Part of a small language model's weights.
Size: 9 layers, width 640, 10 heads of 64, MLP 1728 SwiGLU, vocabulary 12723.
Training: a variant of Adam for these matrices, 9385 steps.
Each number is 500 + 25 x the weight over its row's rms, rounded and kept within 0 to 999. Layers, rows and columns count from 0. Numbers have three digits each. The size before them is the row's rms in percent of the matrix's.

# layer 6 attention output (transposed), 640x640, rms 0.034, rows 602-635, columns 80-119
098:528512506491527484454482512474510517478543510525528479480530489513502494493508481508475523511498502484448509489503513492
096:535454493488500502525532519524495540498496503494487425497517520489502507468464531493465466491463489461528471515466522509
095:517497521488493475481474500511544524450517482492478449520474472491483531450509470471535488474518503469469480538499498520
105:513492458504514540471479506484444461491536421482531495478507486487510491467477518505534493494479558497525512490488514473
091:489473515515501504507469523512509548496513498483513484515513503518520465515529486485487536482492531488450489529461522459
097:476455476533545490515518528464494476514498533510456510542480464476457487469548500496527486555484512500551476499534443534
104:512525503524477478483511507447500443509507525486497503519524510468502523507497492440474513519500444491528500447485510486
097:543491499499503550488454497468514461501491517500524493503527498489513529501514470522470460482501424471516489490473531525
103:502491490509523477508519554442557509524503463460510498512524533484462444470513423479522509534508495509506503492492483501
099:508462467542482453506522521520505485490471478519480495480512516504506542441546500515516478485492470496526476492506479513
100:509472487508499529519504480518523486519485474479501476503490502539504504472511524492526495520491495519485474526507513512
098:554537504478516511439467483481502486466533473476493505504473509507466498535526478494463478485521538481528531497484480511
093:496486490483522528494488469479518469537469485495500512495479494503514456526526518509492537490525526510505480498505513481
098:500497487479509498511487505524510495487486511521479518508519451537454520485442511518500478502490495457524498468518465516
105:538509482491467443501524469530470517482466488489480501531483478514475554488517503509521514487523498506531477491543503477
094:536485463489498520566505499467506529515492500488463461469479541504460451483488479502512460495460535399541526464483495503
094:480506473500500492515498502518496479528510510498564481486460523521486476473456502558516470480497572480487474518541495501
105:488493501524505518530512495512477502483499511479480547497475463483481461519508508518499497518495526465535461446525489513
099:535553494473509496543527509453479500538478491488496528539497480485477528477531473465445499542494512509512470492514484495
105:546484522478518514521501482481483537517491480460504489493526508512501489511499464509426474501500557534508514511492475486
096:461447481517469496506504504479563469486514498508564453490494492496530503505509478511497491522464482514479493468503507476
102:486479482505503538516519530493452450506540500472457501493511488493500507464486506483512479542503476480491513448539503505
100:498494551503480475490512487536458515522439543544467504514511472528480482524462507532468501466514508503487524495513556500
100:468498523518473511504514509542502518504541537504540506516528472508523471506480522509532522496483527504464481521510476514
103:494511464489489493489492518486500500483457494498521492466498463537444527501526504491501517520520537496489488497506525489
099:508495497538499503504505477478462504508524494501461507529529510463500477511471531520503496463465466469513503483544474522
103:522526516493526483501515527476469538494488497501501511503497499508493480529517449566512473485477512511524518510498487485
100:489505543520505526472482508488456442528475484494461463492464504547484480476530521462500508443512482474550496516489499502
106:502493518500474525492492505496542508531499491457507500557519514534510527476454519499524547525566490475482521492542516463
099:522488488454516489480495516500459500506540510535521504493471478473506488552480457502518496565510499520525478491508531506
103:501478533507453505517485484499451500453480477502496490450475529460502477544513488501516487500490533492475458503480505502
096:513502459500497533512499492445482514525498475496513467493491484506503459492506485542468464506469547492427531517473451517
100:554514502485502533498517460473529483517512504502502510501471542512530533524446502534460553511504478482516489519494513508
101:526494520520509499487539490479499512475518493502500556501501527524491504483468470539540466501476579507523525519531569548
# layer 6 attention value, 640x640, rms 0.0363, rows 603-636, columns 80-119
102:504482491567500552510498508501484497493457489497522481490519504467491508485435537511485471524502494449476495518512443466
101:523478490503509499487501507522541537482515506510505436526490486485502496491487449482496501485491531473523498502490509458
114:502535521508532461524483501529515486506542512459499470483472513521466513509475448459508469466508529467502517484516581510
102:521485508509495495506494522521507545523507533523484508530540473484489481512491473486465528500500509481507507469476486463
105:509497488503531492509510505466462532499495526529501480502498449446506490509513465469483496507490505546517481501494491481
108:516503495488509452501508498466527502511485466471531549541452498503478484510501501507493499513465488533511514513489515535
101:523476499536485540477500474464502495533493532501533548503478483506528548514511475496491493524533472512508515469533477511
110:516525488502499456497522511458538548530524497469511487472549523475484497519520480505471524500487483513519482484449480456
107:478483501470524505507503505483466532474458520502510532488476495501542513506535490513505478543505483503493498497478509501
110:493463512515501537476520489489506482521487461499511493483482521537443504474466515485494438559478509486472521472508498473
102:539466494508490496488500445485523469488527506469488472502504492543482493554505474499462514484587511460561535474490529492
097:523529505511506544471487499514525506511500476506473513503467510525506465490513515468560476490538470484497441498505510477
103:495471524464530457526505511491520514481485498488492473518472473518500521512459504499491487486489557540543501463528488492
107:505468487477487473480503489528487508478472473519502469487506504510530516481537490493530503496508461521545516548548556490
099:484504470521546531553484497500518468534499473462473490503469486506490488481473448532500495468500499488501521454533479510
101:473513534473487499482495492513485468499514511522531506473513525571498517518465511511469489498545483501487493551495524498
108:471498519495493481554513519492511513489487484511544524513516466530522478480488527482481550469475506478515476456478502547
107:475543473489521487487536497447500539521496474512497476502499481486534503492534501500491525503498520507499507468524508442
113:532549479449500494471486494501529503548492482486501480477538477498494518486499528519490458537507506502533484482495440472
102:518493511473472519466519502483488493483485507467506484486504526505504486545499466483482514500482495507449539531469421491
107:452464489503520450508494514489473498500518507483494464533496503502481505511497520484475513485471499490519538474517494521
105:486498522499458492470502487522481498494456486562518478491547482526516486521502517538496506506518461497479488514530481527
102:483484519490459499505486528538498529500540518483525495511535505481553532471488533482489549528494468494528497543495473509
107:480489496512496473508516482511541467474505511459519525484481490492488505502514473500519489519552529469505511475532491530
107:494498512505502554500504482486486476494519514502513490486477521497493470517492509501456523479504483473479541492540496529
108:540522491481462485507522481455488513515479516526501497471525494498518506534541448532482462484489492478518497494485478486
110:506479515526515506486501490494499453477462516504484487507496520498478466514490521453507509485528459474514461530465545484
110:509525530469488470469478500533501495522527507496493454509493515514497505511517537514491574532518512462492569508510488514
100:506500507494523483507535489528459516443516506483487462469468508461519528540535496502514526515459505494502521483496521481
107:469526535488489494519501486474508521486487472499450505505568504484524510558503498484483493437483523504520483523468505490
099:510525486521476523480529507464522473525508537464529488511527489527500497475446485501490499467494538484467461470483524521
105:558524461526512493514498495532524484562546521522515553532442500492506486472440513483462523513485512508525499577532502535
107:490506538473506490494508484490514476506564484494487525451504488510474482508481459488503488528479546451504505476489509547
102:513550512500500485494480504514483523503479464530502504496475513497526541515537545512509506498529496531492516476524493534